Weights of a small transformer language model.
Training: a variant of Adam for these matrices, 103M tokens, 6269 steps.
Each number is 500 + 40 x the weight over its row's rms, rounded and kept within 0 to 999. Layers, rows and columns count from 0. Numbers have three digits each. The size before them is the row's rms in percent of the matrix's.

# layer 5 attention query, 64x64, rms 0.148, rows 0-63, columns 0-31
098:501540541474522537508541505430507559491506457406479517432466500537463467539463558536550513564499
096:516431482477473430489516493534519501455521483533495422498603463439538521501537500435482492429533
096:445513548571511490441497501518509525524479503416503535416443471614440522476445563541578472529483
110:501490502484443418490460498541517436471510492532552444498495440476572531494511531429526531459458
093:569441563486572492502577486490485498475533483508480439473518505479559525451526556463560525443547
098:478461514487490468485497529544439460504524511555510435472519450471542521546479559421532535433469
096:438495513507504442471512531473472484465536529484473478437505472442524418491490502471504529541523
099:505521542516510520466488554477511499566515543473488517443468432566483486495409488496510552526498
142:524506516500506603578509438497543523413511423416438556570490483540512431469490474548487469502574
098:443506547488507468453485525477487527452561566525496471513478508475506515502489479477454422396588
109:511575462514452545524515472545548459493557419552496513572524483483533486526545524495523513546508
117:474546479441459523523431539511488483510445552452469448543456421553422463534497531508544556481512
102:415483538487517474522551546412461552545516573454514451434479537472495549543527507474475522501527
085:564519419493480515480476516572503471494543548434474468557523570525416426534454555502454539510504
101:570525489500530505565564502468507511434519456497494524524503511447503512529486484493454477421551
094:472543524525471530534589443491439479477475495434577457532541555395496523501500524548510442557481
118:566516480506561534496525492523518446496514386417445573496475474482456487483501463497528448499572
097:474470449514477529538557522454568537483531521545471492565509493456506425548526518459356507544490
102:538424521508513461490491510546513494476556511476516428486540437425505517490519554427513531438491
079:540432419487491517471551494481494517449499480550517435565561507486566548505524522448460507452541
104:501531532545522479516456533460496533541491582451535481527467495590497518520464478541475512516530
086:509400455517497455517494502505464510463522489540511421505562522480559551540561538473513508425478
106:484462467516504454511508553560463474520497570588530423514518460524480502511505564433501588475455
103:488427528493486419507453495585473464485538514550497459482534461439568557479509531422523511397540
095:499469490485520465457502592514470450534514560528408500484499492502450502529543550419487619492471
101:435480496463469532471504473518476531494464503521495461441488458503497453564492532474552577600419
096:468537492445434518447546551465481495491502496574520465506504535445436481584523466482393455503537
090:499511507505493545538512452485533448422471467499462541446508416563571498473477496558540527484507
093:508517522541537485523548523461508411475517498507481500555544557516528446534498507559460483496507
110:423533525457504508522510501519509537531514501478576446420476469489510511501475480496491470490535
116:457498526475486472454480517558564528533542533530536494454450522508510539401470495497488508485491
097:443510554517449442432582521427460485475481496444449512468489484431488492469490475500509565488485
090:501523517493468510426514505474459538499492533429489477540486456505422533426518450531476535515472
069:540589565528483538524547453499497505522435480443405508468438489509481462467417504477505479500545
082:468507525450461465392480499541483524532510465473473504526498421451485461497503512488448490487460
065:491506562557565510497570459558509494528507436490487554454516510435473490466415556539524461492497
093:467430530563445561467502540469446505549531490437556478459548498505493500593482506450534537432487
077:527467526565414490500584469479513493447538525542510500491516518492544454488505545501574476512507
082:455554473498503464436444580549542503457455560543496494546468453540452541532519489494511535501480
093:500518509477542487455500580352561543548490502567423524485435494480565550496514497537523553529490
078:492465525431472436476467452572510477472580506499526497503565519484495482444527431539437473491454
091:497572467504518502505567508546544484475513495577481486565534473433510500478514483521450497463563
106:534517496497421529473558513451485472480580514538568487519509482485458484548532473474501465436484
121:461444476516543469404476530460465494531464474443520544477439494501503529513486499523506520560489
122:576563519503544521567567493571533500484521488507534531506506512525462454480547457592499430513568
109:456524491431450488500441464531488509429482518576492440505559573463464474566498459470465429444551
120:528517505459433491564569428496561466398441520486475521499513540465490503543495495545510451503503
086:482492443546539521444524559480506546499590490509502509486523468483466565506570537517490505501563
101:577423501469552551526483465449491526446504493406450515536547496505495543485455582489551465492559
110:455462532540470423466548466559519539461476541609535484450550495460501428492466538451481567448510
077:489445498506470508469512519513508588534514490498582510543478548482540550610480507470512550501464
098:472484505495465431426435475517444511445467547523522448564478514500548530561494558464526551444409
109:508562531508492556564574485458587545482469520511535537490434552564563461532517545539518448544504
098:515508485509503599578485475468514540498497466468513585508479470530470439575516500512514472527511
098:422418470489489471433438520529446460521517502486528462507581488434518537577480498482513607466469
086:455482542523513449446459538519497521591536495472482471500441474535543526482472496472482554556440
113:494458470527470455442449534550411420509484539507496474496523515455484502569477550422542548516490
100:537471551549496534530517499475462522545487584480465458468538478439536463500477536481596551512455
090:543521480531450560454522524498507555544475432480396579490463482445442483504489469493487532546461
133:464544536489535521447522542460499472562454522535524565531502500536550515511453482518518515511521
085:412483511532517463507488555509450541510540499585588442538550509505468542540497495499457468425523
087:502526486500511464438538568551430511490512483569617490482559575517454540516517465494498479488548
121:533510517552500529490482505492492519518477505415551540511393484573506463565484581541518475549532
116:490435523482556487577463442592523559539558469505517483434548536476525504522525525453529470435547
# layer 5 attention key, 64x64, rms 0.14, rows 0-63, columns 0-31
100:481491547444518563571481452531511489473553438469430492563540490492524452486546556474559490484544
101:501455488514494418388458531449436487536516567544572458510475534503475522524473461475440524501439
110:478537520455531543541477476457538490520415523453444519557501527602454512543449551563509558514560
123:520481508518455442458436564444465490559536576537550452476513521444494535522525435451485498502453
108:498506510481466444443544506431472484539512581542524448502506604494533530437501479480445468457470
122:476509479495485418428474539455487516552498580545518467516505538446525553537504454439442504502444
097:480504532552493497463555558492459487538543560527515459500533573517586527511485460470476424441485
108:474553498604483524514515539412538502526471509535486565533383525544526513543498490539490475555514
098:547553480478481533612510482509600489478537481500526509510440521616530475524479468563607469514509
110:514499485444438437498458440492456505485531498533545439415569550468493484482523492493485535427505
090:481552543457529492514479549534545485509506527476472528598443494479483513585491501444513506604545
092:504498476477496504575481521494518463549461429494519468486373484566525514505501474478554555521545
083:455431457425485479504547500494543519547581476475465475455537511410540481488507473398478533449511
093:519492473584448508463474491510506369494523547476520505520462498498525457469439500532516528509540
078:493545415381441490482515547519535507477486489543476483515483492482544525495549478510445471526494
102:522479520447434469461605517485560523461467549507480473547591491549523577490496530452466488466514
082:424492507469526531495542476480549522498492475485495479500477511575503495464413595525478507515487
106:508509513479454501479530500570468489485550462543571453487606455479579516487568439486478494436503
105:495542488511480437403489569418509472510487586524523448492494559509493519508484476505446543520438
091:520505558486507487511575487526429526511479559523576444514530529468515496515503486454492413532489
111:552509477524523610519521541518529556497490469401456548504463468485493433535517493540523470586533
065:532523519519469480390557494476464537459463545524510544442502502486500457523503542445500536491463
143:441469492519469468394532511435466509544539506544495442450554476460522525452539479439456511466456
135:484473501471453419420463536482425519520538564555545449450528535451520528468496460446462507461475
096:451540483511494435437488517479497476563516527569480494470437512441526579493544513529445479511476
086:465426515599547554404498490510514510475522461461463487501466500538530469519481454496458533508503
095:467441421494487494465500504591493506457556379514477437469592479441501468538518484480485480499503
110:528551540556501536520540511503492519509444520450487558490460594522521492544503465578496411512502
089:490545412509510518551523507527509428560539434501502482559443443627524498500498556539520511516574
088:507488574504516519497497583474537432516470529463584494491463512521512538486508543414467528418529
089:519444597505447510522510566509435521494523569464559417508524532511506484466445490511532550488538
091:509504476481522446501563534505493597450474463554428502488597510474512496469503497480462462506465
104:512535455498560526534533494447518518520544464504555497542534508437534435517541479509494536484532
081:473446468495472533576471463529508443510473434466498524429507484577484479514552579527528466612508
103:514460444545531533549573508519537455495491482513523551520620533504591451504536438524499521375535
066:490462546548552596528539455492501560461515441492438545439514521505494498473543515446475465440522
097:486541464489545470497523469549453513539557488422472546492481540417533532508514469564526484504485
059:495578445494480537558590482504457550507451529496518522510443543503527498499467579479570502542556
079:472509509496476484444468544562496427463451582534525469507510462480533530518468439498512502513501
105:519527538477515509541499475486456494470457513537580465478518492504515540501495472587562517496525
107:491482542438471442471472551505460523524556600585531420483543506446463496487494525517484476474415
108:524491418484429450497467496438438507430486519537525423458530531511394529528465452496480494482564
099:537558421479416534520528471520517483530516505493522464556503554459471506546506465483461494474459
114:524440519527544471469539544515519452487539535486550531570457513457500465468531515552515513568463
113:540467548496500507486503488492490492445495511514546454469499506577526508474479512569515489487590
118:426473512457451498494438503564529542458525466496465430435547518464517456609565451476494501466504
118:537511537433462489535542476561497451437456496535478457473512483527470516587519542483532537518534
092:536525463456511530548493553479399477465491522536511541504450517462429484547532425523488535494509
071:445501458487550499537499546540567553588500535489479487454444510587484549502503510509550505478452
080:562522512500573525485539479448558531476567428496501561482488500491518562524522502538426496504487
080:527503520511453444461546517564447456536495497499436492535539434405451500466551422476453469479476
092:502544421513559462502463573518509531510517548552560511544572535491460537502581445462474501486499
098:531495514515539571524494485400497507475460488482517537525500504552474501470421517517471554553569
100:519537510578451580539496466503509433444455522476400573553506465482524469496453537456496479504518
104:440494478488512424447512465526474517556539480540537486498451514423502534489557490520500482467465
091:488476514524472458443489504478527513597485552500514506494476513526560541410542531551472525529485
100:456499492514456380407515472517514553497432518521516481469542527442519529481543503508521523522491
101:479521507526497455493484436487472516516470525476430449474510484545501548402467521483530568503483
118:542501539533437527502538410460483515434446438487442569466450489431483497523486452514517449548497
118:454428504478490479473470512421462496535580531537501504509440465540479546535445516477489579575483
096:444441501504463462523486519532495510532599549504565419539553583488450539499506476528453500503501
094:496466548512506505476518545481451577453516480514502426502526535524534563511579468544478507478488
116:506493494464508500503502562509526436535500479450595569533399491584499466475455581496526510579523
101:409471511486489547560484440585494531477563531483541485474560557515504462481480547450559467444480
# layer 5 attention value, 64x64, rms 0.134, rows 0-63, columns 0-31
081:560552538530491521517546503529549473540494462567519565463522493474467455502534444554522542476446
091:543527518546488487484505448563551540566557455563489463488580503567562485422496471528505508537508
099:508462531515443512520487521510439522489559522442537425440492509505497490547435547480530528453495
099:517549531568503490538439519560504474491583502474500517481564427489501525504417554458514510471502
096:503586536474490508488489480474465494426552495479486484490477459436506482568558418519533475503485
105:495517514470400534521548496457573523519480558536494513501556514466497466508434491540474480490514
098:501515507520544454532459491548497498533514480494459471462553475511498540555493552508525519481491
109:594489446443528512533464475512464535441434498482483532528530480505460466538526454405545544492554
096:511570489522426458483549524453541451520490509556539518568501474532544433451538484483473447467518
107:460523443451500524481526523442508514406533516558468526518447416468561512574582464482412468498530
104:509524482546486481560437440553459528523521502486521440472510510523452525459447572522546588478533
101:432439489504486498434506542496537594477527462557478505466496519540494487464482522533468438484499
105:459517560458491518508511471428453521497552471539480503447512453492582478502533491538465481518468
090:421527500556505499529513560522566464545501545499490508522519442488526521480495456500525416452476
100:471566582511504492479608534440499524497502496602518546525519509452492497440483433522517477589472
091:480509524490543516488575478497588470514508547487498523502450510419577448562559445514508516488478
100:516509520483431494459538465405522503470501544533530491491529481577417515574534514544504506515496
095:621482462422522468474551448559489537498546503513501444522610448489476500463511483480472469508530
121:451493490529496544460511539504534493475471528550517523556554562481482552527522455506410427529523
102:519548450565511512460476541472576461608480491480458512526506493556542490490553483579417507523464
103:444477501492466459505489533535442526472471435490506498525470403433540478446402517544519553511461
116:509494484486565523537515556470512496468485519477466468556561520412445521429513458496458389489514
111:538523499475494428457442547511523485499497477540397526488463445497471503539468514478457517497542
092:480513486443508484531463498503536491529528536420519483528532479537451516547433587510541500481526
100:479549569518486471485426455425446532481482478464491485482521529555469490433493559524450494498499
089:545470520495485565536522519494494469460476469516503469492518509500456532557504519533530540544485
124:471554522608494504472525530465496512524555512459493533465474485502504505495503427500526518483544
117:459538592506578473531508457507499494482500537472570533464537508526506448448504503492456509440553
103:557510507530465498505493519507468423498480470479502535489446478463441430466502456536558488541477
104:557544524447509528510543513455466518461460531564549465495521513524574503444542487503458509527532
098:453480433510540572501457546456474385550486480433510525538465499530515469501472511512549494527466
099:473577491486493483481511472458547481503508483497518488446485508462485586538506530480478439445486
102:488489518467521516513585523491576510620521518492573485489509527454524512553467555501448488626483
100:495483457499483483524524505470422478512472481591493474413451481502434485420505439529544493476432
105:475510519518450503497491485554553455486494479518475564404459451493439494554524528491534534538454
097:580492538485495477519481570525550467629461437498467551481524462480495497491437436473542576446513
099:556452435527517461485518513520466446525494482510536454514439569538487577485521495476521617540481
101:494529511445420508526549455553564537572505486509470555477479522459554484489515507520519582466470
093:519515447459596493508584482581499485536474484518482519548583503561501541524499504521497452500554
093:437519451480499533474519567448478470618483423492479536466456468487513480489498494543450490535492
088:465494493535532529475512564564525511540483471500522468446466526584491448481528556494513542513466
105:518586479550506490519518510542523514469499528512474517528460468513533481453464428468522488441497
082:508485567477558539464451556492540429507504478436524501543496526490524524581440548503490475525499
093:444563479481532539496529571490512513472490500510417482558529486476496629464490470536462544513514
090:450520497457522548531546516484557545517466462515468495487512467565429530454533540505531506548434
090:449545500487574475453481479468472561531480522446451527514488458554590514470438520496524514484524
105:521476483515522566526445532489495502529467497442490528492517537481398483428516557457481506447509
094:514487545397514504496536499506428490510490486542584483506526422423499464420554507527517456518485
110:516430517491485476545546495346408443475496539527541457485461507459480487489464478526463528504540
099:583539433506481528511572461474526399479521515496465544517479529527480462396528555495493509487548
105:491521511472478487498570454545499562477568474508572529449531426525555471467506540538478447543443
083:518455488487486503499543432426434482517522476458462507516550481492536463500396473493516550412541
102:512556562516474470475572515509554480499423504559480519441464505533488459468522510484540459491499
089:495469484485536460531421548526464470481461465395536560453524562456428495451524510464520524486528
091:488526520408481490491443497574463503545446529574514493479504555505516543570508463464400496534542
111:489405592499418525425473541525527557443511513530494546463511535488507457521550529513485431556479
127:486495487483507481520483538465383528515586553485521414511489457506444540459515490441473530431570
094:584486485496487491468581517444478472480482530552478489566488551537460542543496507482418462528529
106:508431566606452508451551524534556512491506493537524497434490564465441571510501490548487462506482
093:594491428532495493495504474502520469552544528531434480490552456482510491587463454521445477479508
110:464568537458490492455455487493472540511524559480498455531502471498489594506484469476439487487558
083:450388558475493481460496555433508436503484453521535550516545534445557504491504484506466524530448
089:513537504504490524528494513459535527574487547472545487501480537496475542607494435550441446512472
097:489481502542501454516512485474526487582526458506533506491460525490511472537437491494461524516513
# layer 5 attention output (transposed), 64x64, rms 0.14, rows 0-63, columns 0-31
089:487457542524483506522534449485440478506499446565531459451525508498517501509514475554505457509472
096:502479538481517444482503411584509547523571482495464484510532495571568494468527522498541477510556
088:541525515492478459588487592485492529503535522398503517511517442491531538473520575471519562412520
105:480545476526554486584468471480481467587498513467447545449494445526519529425505559517497536443515
094:468563497487497555504536504425433496462561438546460512513458507561502473617475485561468480433481
093:485480547459424543531534500508469533494548511505455493530493518467434486535476457546502417510514
092:500564510527498505502503484477532480554488499445518511438511477575512474442462547502557566475503
097:531531496524453486472535461510512511470412506545584542495512451602531390540489503475538478485506
107:448530482478468490498525501590469546532534477470485483488572483473560522534576462457486470495524
104:501521453463499519430549493487537399469481453531474505556444490525478522589485427501506443501509
102:557507516511511483539459509532447566529495558488562448435579420506445490455455566485513560495481
098:512473511448488460453517534497504484477537457516455500485526523532539493512449472495490545603514
098:445530524460529519496505512528533539512589483522514523477487517495534515567477486529523471509487
097:549488543482534510537557520442464443523549432513446510565514495513478540488516476501454472433492
096:497558497533499537527561527487500554520531521540529532500462569525541584502541444617499444575497
092:481463520400517515495519451508458526554492521499470471493452540491524495550439431554473463489507
089:453493473535517556442485500479481443516483561355508435540506491495467551544475464486547557579531
089:554494468470542505466516428553539477467545494498439518521534495529492486508453499423553468522486
116:444500509470474542493493535508523518489419455564433528594472548530448528526535492551452435584473
097:503493498489511484476442461519519563505431476498498457506475485522517503543552458425375482558469
104:571517521520500591534567524503469474398497441512528520488500554483526509424457480545503556476453
113:547452421483487519508541538459508507433514476571441596514475554485464449512503512497462411528507
118:499603580573451492456525530520477417504476497521480495506564459517560464522455503439510453517532
104:438499498502488510560477478474476544579511538492570485440564466489488474468466532422447499497486
102:490489482517458582539412529493436500469453529487500582510554552516502505488540560450499542493453
088:500437481492482440519447545503489514450512447549519523462503442510408541555521527551519520505493
128:480584499538488456529483444428423558495513481474490482532430542478524509510529475500470522453487
120:497480512478507555535467496510377552543462444489516557490501498495560476471478497488502496474503
101:465467482599485508528524426486453467476581440527522454457442508426458529529511458549482496474540
103:484495474497530543486560548492453550498467521513537548560559488472573547519518527455507412490494
093:474504499494554455525481494444432472511488550511550545480510513504556474468556497478445562486513
096:460506465434474548507561548508494510497481482510483475495548478494489495604454522499447479508454
104:541523556468481467468481447574515539499504593457496545482522570482540520482478482500502511443540
092:467475470471528514543543443499488469416460560423521435488507538424486465499483490549597559518509
113:474475505495567485557483552550581471477549480522497490458474509499508554520548497569505549449558
100:547476515503487539501601548454430465461536488486542447467481563444444440508511470520518472474577
096:513455482461492483480480547561541510471516576469487459476526505444525481481452525520530509535531
112:533570524491526525516550511484459556546509499406502508480518505472514466456454451539432506453443
095:451472484482467505479498521556491549481529409495533483498564467466539443509478501504482473521455
095:459530514494530412503553478589507529461508495473524491461556579564465536516582506570487505503499
090:582404446512513494514474502532454512511533585570467511483550523464543514474517536514510460494546
113:481503476470519535558533480520409519513570531498590457466471515495512475547432474562541486524494
087:505510477478435489473507561528438486566503507556482493488590529504533535521531459477506521515525
106:547486474505550463457455506574556497544509470486525451539540485564444467451435495507466557568446
093:467482470533484569512491485523400518537503462481565517479534456498550433464503507505493550510481
093:520481483448537486538541503551434490442531470472529485598543483472481546578513459547503457514474
103:527462504594440502532501532433452475582468447571517551474522541489431515449559563475499496518530
091:519556500504519487544583463468456531465448525465509474470493515471488466479431511557527464499539
104:506498457520478492473526504507466477500462611484455535452482558467490494485490482488561513518505
106:503525452486503474540464587504430556491481587563564545421529515505531457500515456503492472524551
105:467550546452568471572523470509474560472495511464489515513507541478530564527479508469491461450552
089:487517491508471489519513505420479512511486638510468503453479477447462431483519468517499503456478
105:440521558452492550561487497501439489492516486460503475437483424513514475518555500579514467489552
089:548459494556465503505523547430474472519467428589457507470546526481457504413565548470511475520487
099:549503547523558468479431483523584466532445493475498527523516498529489521468532499496521497504472
107:524511531493496503477481496394522431453493480474487540480481432572486562493526470421547527486570
107:573477480563515499456476465475480508489491547447475444526519533483459396474499550486515548555412
093:426525450496532465523435488569596476454502526495523474429520522535505537484450514464563479522519
104:445509485494433487470486489453539525512483476464501526496453469395510505495491492486557560526542
089:498458593527471483561524518459501472447483555523482517482466562532531482549428442471524492509509
098:533516481522577469464465483466596511529459531439540465569512525541436498509493511483435488576498
092:538521408480482420417461511483528499477487531452453493427507558487486466418534519462538505504529
098:466464585547470491470528397507626522494465451518549487514507499500490497452512468503485496500463
099:525424440464482503524546494522500497523482621514484548495524565421555532518533444465513509465488
# layer 5 MLP gate, 128x64, rms 0.162, rows 0-51, columns 0-31
097:518470493484485497482426526452529512490556453522434490496530504554450562527500477496430473493456
116:595436463503440494500509491470541468526530489539527532478560561470458483458535533500496537515514
112:495479425517430506470457485488490455498466516598566484595527496534520545562524556460476517545509
092:488466466523490472506447493506530458412560517482531408609521548520562480531465565485461498388508
106:421564513538493513478437531464449503585474503467570468498491472505513579422448535505578482492471
106:526436549537521529493524487527581458565524453489516489461524447508497480425478477508513540572457
100:517519514530470500532571445475454532552510527449528433498550478477506504499564443484531443516567
106:493523475490551428477515519550473443429541510454496544526477467515556461519433506497495545562467
094:535521459558525505538468459497496511514554483492504504497547506433542462456515524523503524480491
103:574472429457523527502506474479470468517502474535462501526464500461472482486407485431424482525474
094:503496557491495470520517433494460519558518506489431452453536498416498487477608404504466426475426
105:518489476575480474487552511554575545517509488497560520458543449491466452498526478533444540459407
098:482496548578547506581487458499514481490518414506537568527458472516510454410453498508512429513418
108:491481513531512471487541463563573444435490494490529499541511552532502555477539468484470444597542
099:505432452526498501521558468554442536511551500511552433453444512556558528479529530548485463414496
102:537448490591516518481483508597444572495482475475575567545464504509514525461530495460500466578492
106:556517455500471500499529581460445420427483495507537490557504467501486490438480548526551528422528
107:476516469524546450514447518506502472464420506538461535542435524502577540449563541515441558527503
098:534426507512462457514418499548492475475464508539514515534437492547439514541476530473548469593486
111:503519529457465479467479482507546418481495566545523487524551468504529475542499500493481504467523
108:507444406420516503434480547543504497464417464469419517468497496521537547493451532467425499528507
097:512525540574506505505489480489529473451493450502501493456555496514548507461495523519549549476545
101:474506472536523510458531544513467481579589481523577508421478507449485523442496503465471445499557
103:520514410419438481487520522547523458453535473481469519510573530557518527482532597535536443560494
100:492446456537565535553440519497484524556552459446560521476446470520482472436478493505548568480468
097:446452494531518541511510491462421484507451454498558493570525485522478495494498551580523375499501
090:482385481514506475497426460544529538506492477467451526529564442492465480447500512426533520520506
108:481508567433504494513562523470417518503547579598543504513465499513500456505427515530369486501475
099:533513458518517451539498492550528545495445468528538544564482459524428569440495537470498511548492
099:518503426495498503517468581516578516487519415529486508556488472489464530464501539537506509443498
095:464466452483523498507518437503543447531545537483512552532439523497547492511529563553459611434505
096:475503558522567540446511527550518444544443448536451580506475459480512541508447512468528472531524
102:533402535431469516492456529497509495486472507553484501513448474454438523529467499498462457498495
104:479550453468461471490513512542417539503509474471485481500476471470525492482423603451530523514531
097:563541454506509484461445530523433550506550561471557499504514518507505599509522473504498506540542
090:437476448470457525478483484555523563499542525544544470470568502494453485502464516434497464458500
106:483501486459501454508454494469534531523464521549502480502478451471407505586555464443478522438479
101:487504520426518518512526516514505510558520425448450517527519536601545443428531536505517460463454
097:530463500533489449441477471482469508490519480573537465437517481519498474509550562545443579541513
098:520576479557512501497501506530528445458505493523474539455476484493512445448509454534494547569512
105:526496452481476570521533511559525558538516442592489460496521500448511474455525505430456527517558
096:523470432500456555473481486469493485499505477445517539556539474493420394465565516466509534543574
094:495428505501494539445478503465484520458489505524498533484470461513444511488438640465513485531538
095:520471462520493552480557505421528392516430583422444537487495490489521552491474498490527483557551
099:482525519531539524436513478518486534516573533426508532471564442508578511446541531508604564552538
095:554435492483544494520550524463497596482547508414446494517590540457532516513443473492554505473458
092:441451522510438455443533505462551547484526469516450528482537533491501511448537503459491472523521
090:509476506579554424522460513489485462542525473514539510522479510591468536428469539550492482495559
099:498475405398540489530409449451487538442457512527535428488520490490507531454483486465471559454500
095:427492516512471517450484522595534537574463487544443482593566525524524512514452514453531531456441
099:528536563556540484528494479432483453429452509499463471464501570506518541524519522524436490435524
090:552494454516460552547504503486479516472477443490469518500542500518555534443470600551456436488515
# layer 5 MLP up, 128x64, rms 0.159, rows 0-51, columns 0-31
094:563526413467520435508520513462501575520542448465521482512453505445512428442516537494509535536472
106:625436493504499522537441522494469545542508534530528478497534506441464511499457507405493535536497
108:502533540463505537577605490506512505478506478471447522448425481504514459499457444549476492464468
100:492464507480480458501543470497549533443491518554457488491492523479499579509531495496475411522469
113:432517471458512565520507554506484530515507432460570467532531519498422568559539453519514453515473
105:393475511515458503442392498418449489573435496476510496500519489480513556470526508479507508542411
099:574523493440550453512506511427466498504503525554486543546498543562494533474482475492435462498559
097:526552485518490465461503519497548498530480538483559484514477468592598557518530531441519513472435
096:538460543486536535489575462490452469527442462423518462532510537480538576543525490532527495487507
097:405521480522551514490445519460488405453432555581480494496525525551462525528519533444499523540518
101:480560454529513522444483463440523487536493453493464557579541460468463556553518474512512534532488
106:493471517481446520607499450423434451513487557549520515501501450461525506501428540529513473461562
103:519496589560528512503436510501463462483480526548518485562500507458530521496507530555453487446504
099:487455519467504459536453547522495582496437571590518535510489477501501568470539465462476447517502
095:475442515458498383487530450496463508520501538431514422494514511500549573522471497519502442516429
104:532464583511544548515412516570461494465499494484518515463536505422439465472480483398502522495512
106:508519593474525500535431490543521503539463503422517486501459495532509518508424598552536528514466
099:490369457521530569546432519524512592529577499471495536494538470519501483463517507488478497495525
100:444513497500581540475506520486506501558456506539576478529531525480517490413522491528454511523511
107:496474489533528476445465497540556476511532581503494526490481524521551548540533448502513427540514
100:556491494449458451503413471462534502535498625463441465477527479474515503464472501538545530537442
098:508481497557510585517435460505536493494495514476546482550446508456579499506518508464514458525406
097:519518486471474487519394485544482466413534556472552503497509471466498494491586552563510482492448
107:543462435522539493540528483452524475512490504468543463499473531495535495522513496485526549513521
103:514543505531515518493536518438449446581520508503459498482532476417455464489457521456492527493495
092:490536505484450478499531469503531548491463409444509509467517504427451465457551494548414480481455
095:488510541498520468453520471532563437560525540491534521507523489464504541468448545443511475487560
096:479465512574524497532528479486511438490494513524517496513511508492484442467572508496522499576548
104:478537449518499518498496538484516519495488487555514536507443437515519545472508547471503538585498
097:539484487518474527550578530463547502431534478436517477571461538507424431507505528505463472454432
102:494529492495493573495418454501441430529527444423498567526502514458493523479586513491533590516508
105:496545576548511539548502473554479472521506506524472504398465472484480523477403528576513494519486
098:451547471539553505491491509531506453498521460501468519434551533554532468473535470544539623534469
104:423434513525528479522467469493552561503461592544506465522497523596542476443531446551481516528474
088:548574498469527497471468502504462520508579539440538532537508507498517523429564517530509506474538
086:501561469482506443445478475447506505470490571509539478474517509525503517431509532550538558494556
097:496542560494588603542501483484527560519528422457468562480472544475475475463454565548587455507488
099:491576525468531520496548452440516538557483387484479577562540493550424427496572532530512468515488
099:495503460483500478425488530475455458500526519507527467534576506521539416462441467525531555559480
102:519490502513496541544540513499553467509575447523464538449500475496504487459517446504526571494417
093:556562512576459554502542547513565504516518460497488572550494496472492424490424516577484505485516
094:475484544503541495509458551504500438529562528504484497503463497505505599599458431521477488446471
095:555489571455476462509491488533466544594494598501506486538489511542464529479417465548481526513584
103:539499479477568476483488469476448541486506447523522475531469566489451473512619482535530574491428
097:528481427524466510485473551515462508608482488603530499553431559513426473505486498509496528530494
091:479549466488474538521458530527530547495442482467409490495463572465483500494519487493558422542498
099:535538527533433483483417551481487530515489463486506477483534498455483422526585429466512529470564
099:491482575519486395486493506443484432499445494433477553481487526515472453499468486580496438525480
096:467579559517514447513498525513469493522532450537531554582446485508533521450530478518481502483456
096:567480462498482498535546490478464491469539532419519518423533478429482524423506523504419481500520
092:486421441494443488542535595518463564522482497535507490519521481427491522545534495517517523519456
091:470501481527546489530469499431507471444519548484531480576518491482535568474529497552484476525522
# layer 5 MLP down (transposed), 128x64, rms 0.128, rows 0-50, columns 0-31
105:508480553584522547590482518525499456502454497467473527460495430528467527539466462541411471508468
106:386547561536553550538530549490481529460476482459537528588524526532516470533505474528472498442543
104:531458479509546409487430424501503539499478524542507504511530516512483544522534529436530460541433
090:467501526522499504513491516496512446501529475513509506510465481361496490433413541479532566534503
116:593516509540531409496527456494477519451477542573434531482499513481518489505526510479395558483521
116:568447491480535504610585540546578510481556480525495522460453518521504446554466496515468502480538
089:494532509505521530515491483488508524484447497521488486471478502491539538542489586461550578450561
095:455472517485499516463526488445458489496550469555513538558551480439439477456449422517488480497536
094:490534515521477462479455499482555455409458508520521596558457407531495434497524486474496528489488
092:546496460428487480550505448476515527567603520479470532534474461469494512465390564505530465509480
100:494534465509455599543530552469502487516524513510563452474479531518546500476496492459481446554508
108:500473420498548533510516524467523589501473419480465533567459486550522565487515504555446571474473
111:526510459463468518433500508509568523503557470427507491434528522540451494485531512485501520515523
106:434509481491502519482518502537526466475584451425542431563559425544490477531492544553478499424510
095:452485454509539513504459473427560516486466463532562443495439483585455519469510451593576526498552
105:437494401460491475519537433593571499556559489519453513485489482501517509531475517555530515462555
108:470473477540509507515587523518448498556525544482536557528449411552533558439461541544529488481538
095:533592475461504432436488501543516454496430449574479548517470530503539508575485548512517520588463
101:517460515516425531423548550512541489429557531441508454564545495474514532555512473494490436448546
102:443503502493501487503549549528502572414456445528554452576478538454505425504490486488528563470484
108:508532543565568532472519577499472548509521421535528507487487549455491548529498452482486506480581
096:518494567480606477560554526492437479516441474451467496433597565551479434497476462505483530526526
101:468473515482457466438524489548538535554446382564496489473478569499505529462467482424476563553563
107:499515472487470494448464558407466523461543472575522539513561501476438544495500523530445488504459
109:533465507469499450437427478475489513458543472475552486516470460614593549454509480517464531487490
095:461512517401517517538488499515538473507509543519477531442507550456502472554426511495573569525474
086:474468470481594502524510510479463544455548458463512521488473558541491477502539494502552516569449
098:525523436439495534475484514478505443517503427604470501458465566416468532537520451496410456526457
099:500510470517520461585489496469546487528490496421466538507535539467551456536499434578503494470478
096:485493540508538485476520418495464445569476508512442520454495427518565602495547516459519496529544
095:525530465440477438508543515470492517551458488463422511449533529522444553504484489482540464623449
083:508493440416459506552513493494511494515502504446491529499533596527563426546541530500568459556494
097:506509464459451496484456465489500487511444520496510431525460475519420457507501440506501358533437
097:560509542474500468491439556473509434540583453483517510572563509389486479510462527457488518462510
097:437441521551494507429521561513503459490471395519431482445480543516551464455510506487494527494493
086:496534474513486538536506539473535460522431488537477544509494490494454519521438571475523490507484
111:556504534531459398429476466496473496460440492560458490494501503527565551572535461523516496488480
084:530474463559468521527470495466455488446480593574535485429456511420516546554476509496533515498536
082:507534524487569525521510525539473518558509568524518530525500459485472506546525651445479450523471
107:441478521472503471478435473498417544529453515500535483585532541523507513497492510485491409509561
106:447501500508536450438473419483460405450458531510550517481485560500464522529572490496554494498489
093:551490456513438544444500542518514576482482521517513497526564424526491400445504519512498512547490
096:434431525468464514429411543508475491451495488503485541496427460506579453546484571512490568487497
099:482516453559449523446475572507479490487492539498537491495564520494504561442539480553415476488541
091:514531525515565515487497510470491518411505506386494507503506503514565577447544488448604503544558
093:447492510474554496529507462566518493501468413520563439492512456473486495511503485527471536534460
102:438472486517544490545559594487500502494423486562499513519396470553527526487375534502475457534519
086:492514465421487591545489493465525537554482479474435492502459455504548530481564518479526516479525
096:536437400481455554460493500538506490438485528522482463497521538472446476577500408465568477452559
098:449457418493499507557499511461568528578530499514460474609534456508498532503547474529461460507494
090:488552500515521474453477459501496406449499497510461520444449474547485515448490440486392503525509